Weights of a small GPT-style language model, trained from scratch on English Wikipedia: no biases in attention or MLP, 6051 steps.
Each number is 500 + 40 x the weight over its row's rms, rounded and kept within 0 to 999. Layers, rows and columns count from 0. Numbers have three digits each. The size before them is the row's rms in percent of the matrix's.

# k: layer 6 attention key, 320x320, rms 0.0505, rows 295-319, columns 160-239
# q: layer 6 attention query, 320x320, rms 0.0497, rows 296-319, columns 160-239
# v: layer 6 attention value, 320x320, rms 0.0288, rows 256-269, columns 160-239
# o: layer 6 attention output (transposed), 320x320, rms 0.0268, rows 256-268, columns 160-239
k295 105:537555504460535497492467533546444529476537534491442548613450506503488351484422463515431460537495554496547537444504438463507530496526426528507489528488499532482533478477455502537538545549580464473475510544456467536504520447489518493511484431
q296 090:544446568515521538540503494487574497468525538491465567506467444457478522432465445496452444527542516523560445539469473523520482438441514497529526557482527415505526499483499551482551521540477478509482427479557548497477468575491552550549469467
k296 112:504507477428519507497545542496487531553509490515423533520555467476455456458460506505445542476515513490548490510464521477500495364619441485442514462448517480462502441498481558496550456510543486465438527483484531464474473547459529497479486529
q297 122:464527569488566526477459502484509516473496577494557494512510535602541542581490430477529594482481505537445505490577482495503465502481470474501440549565558502482463501504511470536416506475531460501497463501429483456516492498505410558524468490
k297 098:506549538532473524504434458522553515462481569571582464570522491539488507480485500355513488468518391473514488504546469510485505499437578482569569478488544450483473589493466488455493495455491510537538506504544492475444482480503502515520462501
q298 116:505430490527456453529506536486510557532554477544452529527487505488464455430472551465449431478502496482619453512418530466506506413523504511506525453483467433496553454498503567498483462558491521525510528463565532477437438478485546533472518543
k298 112:492461511445523460461534522487485492567487526431480521526482533491484445473426468526421495461491561527537495499502488515580487408611437551433464532445483476511443492468509573569475487535498486485455468499526473483494509497422462504498543548
q299 108:548511546471474569564463420494539499469528532468524585489524428521489548427499475504467487522547482544552485490523523529475412506440490497550539511444542484524583505463453491495580486500444487542476465491523500459435462484530551534548453497
k299 105:522548517458484491552512512497487504482514483547505558547521458499463450449472532511451524501463515489576524489484471437520511414552392501507519477482530487405514467477461515478579518513510481458444505503484503497478486531444553501513513513
q300 093:533532501469475478516516547541465473453486511490452576499446488483510492555499438533499494513496468560518472535455493526510411408568557475489443498467471428563508469463488520516500436504541538443447493497532525463478485533437499518538494513
k300 097:546532498498466452501455455540478512459549536544478523567411540538487470498465531460471485568456520486542533482454506521544523475548464432541469515455463414478495501544514569464495549524509508472500502481530475506448535472457511498545512464
q301 100:501524382530499553493537493513527469547453431439490444463556465484462497501517586525481472538512504513483512511472526519485517549503528540491548494480468515444548512537523514498551513511473518507487573489479450492465588498526485440482520493
k301 104:522448409516453516529535501491429448463468477503406502462485517447546534566562536562578503521497503550495492500477533545463485524516534482458480509529486492527570405545586500423515494512539553532431487491503514487480538558519504457485525478
q302 104:491505440502536529517502476567471449476521460472499502432576496544488454534549549525538480471471501506430474515443528498486462455549533486468482449449453521487516508560569554488484489495520541482478537540460477514536556525490544391532514492
k302 103:507482451542478515479482485543497492463474490533490512423472526477554515547564495457536464508495520510436458516484513538479486569390560426477488514471488479592535459575591516492499510519485516515516503511545486488488518482543554451482527460
q303 104:491452481520523497468509484474543561608515436507510393511475528458445512460479592458452453480515521469477556532480556480499569510501490522520602475550469495451472503527480548477497533507511500536501543509469507505452558507544502506412529533
k303 109:452436541494491477471593514472508512553447463462560524461525483498516497496538524592529516445478528496504500534531517526543479420571527589473498535493531509523434498487523577542475485500489508492464433499524491534503502531471516520489576548
q304 101:479529412519530505454481433489491493509465489446539405476559557512514527592509579496521491503486509559430550472501527513498498561550522486468532456550476503459463518551554483493457494440491501463443535527459467539541592501543465436473460513
k304 116:516435470553461499478496462498513460467493458471518474445499548496521559591558483522568465525454480536473522487509529568491490601438558482493523569566454516581494495511552493486433540514519512510511494509530462541537528488533469507497514499
q305 113:510486469509509549471514476482547551574519453504501455500517524447424518422500566500446493479507559419515469487474526495467562565482454520460574487500493498446500524511508524439500516526474503518488525496449490480504532497567495488463528509
k305 106:478413524467474492520604511448524463556425451464534494466520495460506514494560555555504558423548530505432445532521521487506421459579539530419516549527546537521511498436482499525517458460528509468441471535502528495577495535546497517495554521
q306 111:559524565454477487548507528479499506493493602536520532573369496505548499481471420517466518498507504498551483574506449495510493446449452495571457543490569508563531506446479479517501517512504484479512486496568506495502447452449473577525509506
k306 140:501591534456540503504439468526510521498517549497505488611476465525447458443438483437442487506531505492539485487479465478518487452513437484539509477481480485471468525476393485549518518509498452531496546507484496438476506463479494503545443498
q307 100:546491514516460469507505532566427480476450518516475611487500457487566455483487450478487477517543471563578497513486468504547438409538555500523440504475481464545496473460452511521530504543498518456544483458583448497486517518440527496574472454
k307 094:530512490505531483468460517509441523445563493513481540541458525494464461534477467517483488609413483505570630468458493526518575520571468507576517497522489473482534520543512482451499591560534482466475485520501467537448520460492526501522454483
q308 109:525506514505491533607523521517506479501601457537441563502534487480437474396508483522461507480541520432544415526494500480439512491456428455498451540414551530541568490463488507477517474535459509572537491473496520442490442464535557536448545537
k308 123:469572500456519456558492555566471541526484533560455475477503436491487492448425499505437536469508514475511418489535444418494506459527439505524403501448546508434563496506461466535580457486493476526490505492471508461438479498476480453461434468
q309 114:547460506452455437471523553489476519497488545498445539501451439481500472455466490465473453510512476541607511514467484523499491423489511531541456486447457442564524484490460551523517515535494485474527486466590527484479438468455546523490501523
k309 103:495510463420586519496434515546473541508534460536470506538481488485452479442464510574450526492483524471594530446486460461528555465606424530481495434464490474399450506492498527508535526499501489521490496459475505525465524515448500483480457514
q310 102:541430446539522566510515472543467462518546388485437556427596527465449483464514562564525450517493454444433413463450535485485466555529522540418469514429509527473562493497506488461556438544495556587465508457503513534484546507524556509500524449
k310 109:530482465472475563528469521488491505528523372515417474460485519412513498528496529560471514500471526446473507430536481447431535551496536528473488488472536533510570460559539445480514528537508566514474541483449458563483476531550513468429446463
q311 093:439481437527505522513466457507549522510549487491477475512586511524455449488537561471504494507472470473447440493451567527504539516472483480479529482486462513433500516581589531468519479533496468541515511547482531502505580507602550401443512515
k311 101:444514480468429490489562498520556505543461475528508491437562521495506538464548545466513512422564546507478396529482484512502443360478517483441437500440504506499493451480499516502506425492443521524503510499551567425500464579465544441463510548
q312 091:523470489496476524380441497500478549557446463493523441468534516498515543547465585446491492514490511539521543485512455474544516543521511554540557488549511472522426506527442505466513563467485483478462481475421453525491561477542471501510438424
k312 105:568495556506487552513489493519489443494534398423548478465513493521455514510525524544527465531384467530512589510524536485440500623460547598495592443521532532535489537502490472467500553503568551429493514524456479586507505452525520541552486488
q313 096:448522548509549458481457536496528508476480496468552474497510572526497484567544521504556508517424462471417530480463568511504509483538500529451519482592546542428416481551568487520453541483553494456491513554457572486520487549505530497521478508
k313 092:491436532528462507439490466465533500514451531442545513517477549551550522514527517407491470503546549553462509534501518503519484450443550491483510543508505467582440541488508504529417496484462512481538471524579484487536476461505450541511611560
q314 098:464442459505552550509502463509544497549564442494453462496585498513396473463509587461467484471519514439492462442445514529485555537448508510453560457501479480471533503563535543444510504527419471500497535502495522502502562505589538450426506488
k314 112:509514572456439535533539464491555504542460495517492503468551457488475490474551486497482541428546483522500390578523518457463425403564481472425517501442564537483486473477473489469552418471501505514474490487491523418509467589523528521489482581
q315 101:488506469498463526568511472506494494537527540526478533559476484456504510393475457556457501467537482532534508534534515483454453519493409486505477561434522490523556547459484468496548492503484498563485448473522438435432464459520482550496531533
k315 099:462537458472540496545518538507451487509528512557472471495495433486488486436426510584466555461532487444532491462519485467486486468530443499465493483506510515385526446513471507495538480494526554566475547487488537447490466539481558451436470500
q316 106:509558524521482480491499544483466503466438555493522551537410498507607516545476410503517516506488534552501566527541458481540420470556509494544487531545507502524476513456470459504475551450570515474501457487497479487524453520452464522595505503
k316 107:525514495560523473452466487498459478447541557511538492524448548525538488559452466466533446581445486536497596455484520580552522587453518483595531512551460487541533528523490483513476577518486456479527484558532447537511548425480484510502496471
q317 102:508556470514496417527501545477467451456421554498507532508497485481554489546510480531582510503505479546446472515510495501556428478617570475444482518496462497525469517442496443532476502483588558455443491504536454515539510537461471479562541521
k317 114:476477428574466421442497500474424459470497542473495496518451526468601477576477509487569483554531516534472582471467494552538529583473545463528480570549442479560521516537520528507482536541468485508476497503534453526538542454503503455507534469
q318 091:509492500531464507460449440483535522516483518522578494492511504494514548587510481539528398507449513506502541441497534555489461555400548542493582436485535465500525517542499439440487534513486483521540485526466478436458598488535500564536459467
k318 095:512482530484436560541444474437548500489488479511559507544543497528493541491574489518558471513500565583529528510511505533507540511430517516523606466530519479495513519507454374435482515475513517400481483566458510496561502537476498511550443518
q319 104:411439495456544590518500500546539510503619460539480505494562496540431483424535554518554523468497469414431407544513552515451474520519442477445468488531546541465566478579536499506507492468492466548543469509458512489491476517539552473470484506
k319 109:454483498499515493514501466517567509509467503502509501522544445515471529473519490429520495409571558492443391528566490438523492440427470464469452526462525528512483487516532510541527419503438514549553488441517519437486510524511518445454533504
v256 090:493538508546435515523571488513505540543478500537495494479470472524496482482474578482475488463556467548458473537544513574464468553422546507505516470524492478534473539485467471517502466427472560528533506545552502431459508485455588503466471511
o256 090:501509554513565534515536510523495466511499515534496536497447500508513549495534391517499528552556506521511476470420578459549548469573446522490463545495518432549466504480507505476505497513536488454552512473488507526546422511537462475553532522
v257 101:485423517526447507472487451402550554508577541442508545579490501507437541483492511394518423533410536490490465499468543445588531549468437523526552516487520501516441586533502545523476540473440544545503486520525494533498551382505457504526540525
o257 104:501508487506602524522559468556488491511502421562497456457557497512477449462525559616473552490518513507524497464498510477485476470564424429487454488492508563500528477458545451514552485531516505520532530460455528459548467553507515449514439472
v258 101:509448437535531527533499533582483480504446451420486509482513514499480497448499505538543464465485521494520495597493489522500595451492475519501399511446511535542471505486500506521537575538485477554572544472512499528481534500491530452577522458
o258 103:491499525482442476455474487453530494468507530477534505536489531483592511559419569476551481481478489534500563490486409527456391496465530555518535487518509485464556486604455504459518484467559473490412466566536465458477494475484487493433477514
v259 105:494511500494416511441514504456527515567463442509498511489509535466486554583447506463491480473524515529404463528557542538515422474535571461454533576510489513492512533512499512533512428434437511579424509459518451503495519480440468551471517605
o259 108:526519460445551504549492511479532526501483529569493535509458515482448505437527472532463510589502502503553516530446468482602553514545503460508453538490491527538445537536539509496501586508492529516602504510531523522498497490516467546520575404
v260 099:542395553512478495450597491434567505518537523455576517493542498539510550510494471463521493511435473507424523485583511503517510502502515506498528545563544477508608558466486496544494489425500530525441539514543506530528469544519522456534518506
o260 099:512588472453542547570492537591467463531483478552484509471446478471507509465517467611477492516539547467474481484469526456586532542548507478485412543493490564505474474413537429474506494534497523464558529467467541470508484478514465510485510495
v261 108:490481462443463477494547469493506433478573536496507444528501523569439471495521516482495445507521477449502500513486453595534535523491532492473505441539445476488519504510451513439497497435577518468492545524575573465513527526487552473521477437
o261 109:515497534599559533493522544598488492471462464448511520405490486532545513550554498504501543486551531512449475468539602460497467509542408517485443525468583509485498472383561494542509502503485483499473486438477519502505442496522480478514470565
v262 088:547557448548426543568437450476496503503518573463517428519512470492479457469525539436555468546530513458547543443566515517439515527396499546440498408525466492453495523524470548486433487538427509517576504489518457482477548464514484488548474511
o262 094:461414528514550413448567466536447525495544462483474489474557504500476453518533514484453595484480449589479447502495492485532503476579458532505511518466504444504537421448448499480548540470516493491504464408491520545538496548499526439515415523
v263 089:563501521462550452482504528502577503559529471449538529485515487494509496535452491507588645484497429519448471480470448511448536459534509492516458440514573529473510524510496551524449514529444494517458497498505560508498455550505473526466554540
o263 087:493580460455487564519491504561489458465498523529450453474481532513490510414494511543429442490516482505532458468497539470525552535499546493514548512488540543503433517457398436532485466524496550512566508547460451497571558512447573445504507472
v264 100:541498422451388470487500527538465505445542539504505424511437439564472494526531460533511471528556484487518474499498504522540495537434486478494496508482374482502536543480513515546521465444506533512521575558529416426474599533436530466558476542
o264 104:483407513538550480483511477490515555467518492518483551456558514488509490535566505455485543490517433621481484473521529543469537486512453501522549495463585450506498460526515531483493519494492484456479509449498515537485481458519516492530445534
v265 099:531542580536591541580539478508441484514543477553451524479462539497543488501521485548494510434494457498508541488478431520434503433528517515519524463468534543513424576484495502498493570512523462529505514457430527522577384460546499523457525558
o265 097:502486472477479470491485518555496477429518497428503518477513562533504520537472518532512469506511565407475460529540563487513414481502548506462475551484424530460554408463513504498524484536521514482459495573513449500443557531495468476488515407
v266 096:528445560532543503507556525451553463467470487555541484491518529491505484478499517432501517495508418449525489495445395468509556475534467589536483518502584539448492472477493450474521506463440502437442505468517597528518462488499486531531491479
o266 092:492610492432442523530515512565464444510512474468486531514395506495526504493483500567530483469493590423458476490510482496544446485542547509440441514507426518485495559393453509476501463496508553532530479543521446489526519463488434527436581408
v267 097:515444497486642501447477531498601461502483477479543543511552507449467440516555479483483460523502532533486527528543498461523509501496428441493532533526537528450464476519527447436509507518508532403537498441381550517506451495546495545501544452
o267 092:453587501502451516559529484543415517519448480472519444525452443565450571522453522493561515448505586428485471523500433493498491496493528528455444500536481563549516518462492528531474462461473542531454484532593528468552549471466437481454476470
v268 100:502510403501497480463559508465530425464515524595438515528441452533487460479544500528468456510524502486537544489477439567512509533465457447481483480521410480524525532479481589484554462463557527460426527514561487484512534576516511499573501453
o268 101:510453510540499545452476525522526554491462486459531516460537516508492557524517500427547527527549476553491521457541590546468488503483479477511519496492572478457426480457550481500470511519454463499518469455486567532494435424486517552482474551
v269 097:406439526562573439560533503522504493469515507460546463526492518554537456409422513483529560494484487472474498511540460507448476508523505582522576532579578510476490455489501525472521514530502538512495494524504550509533463485435499468550493483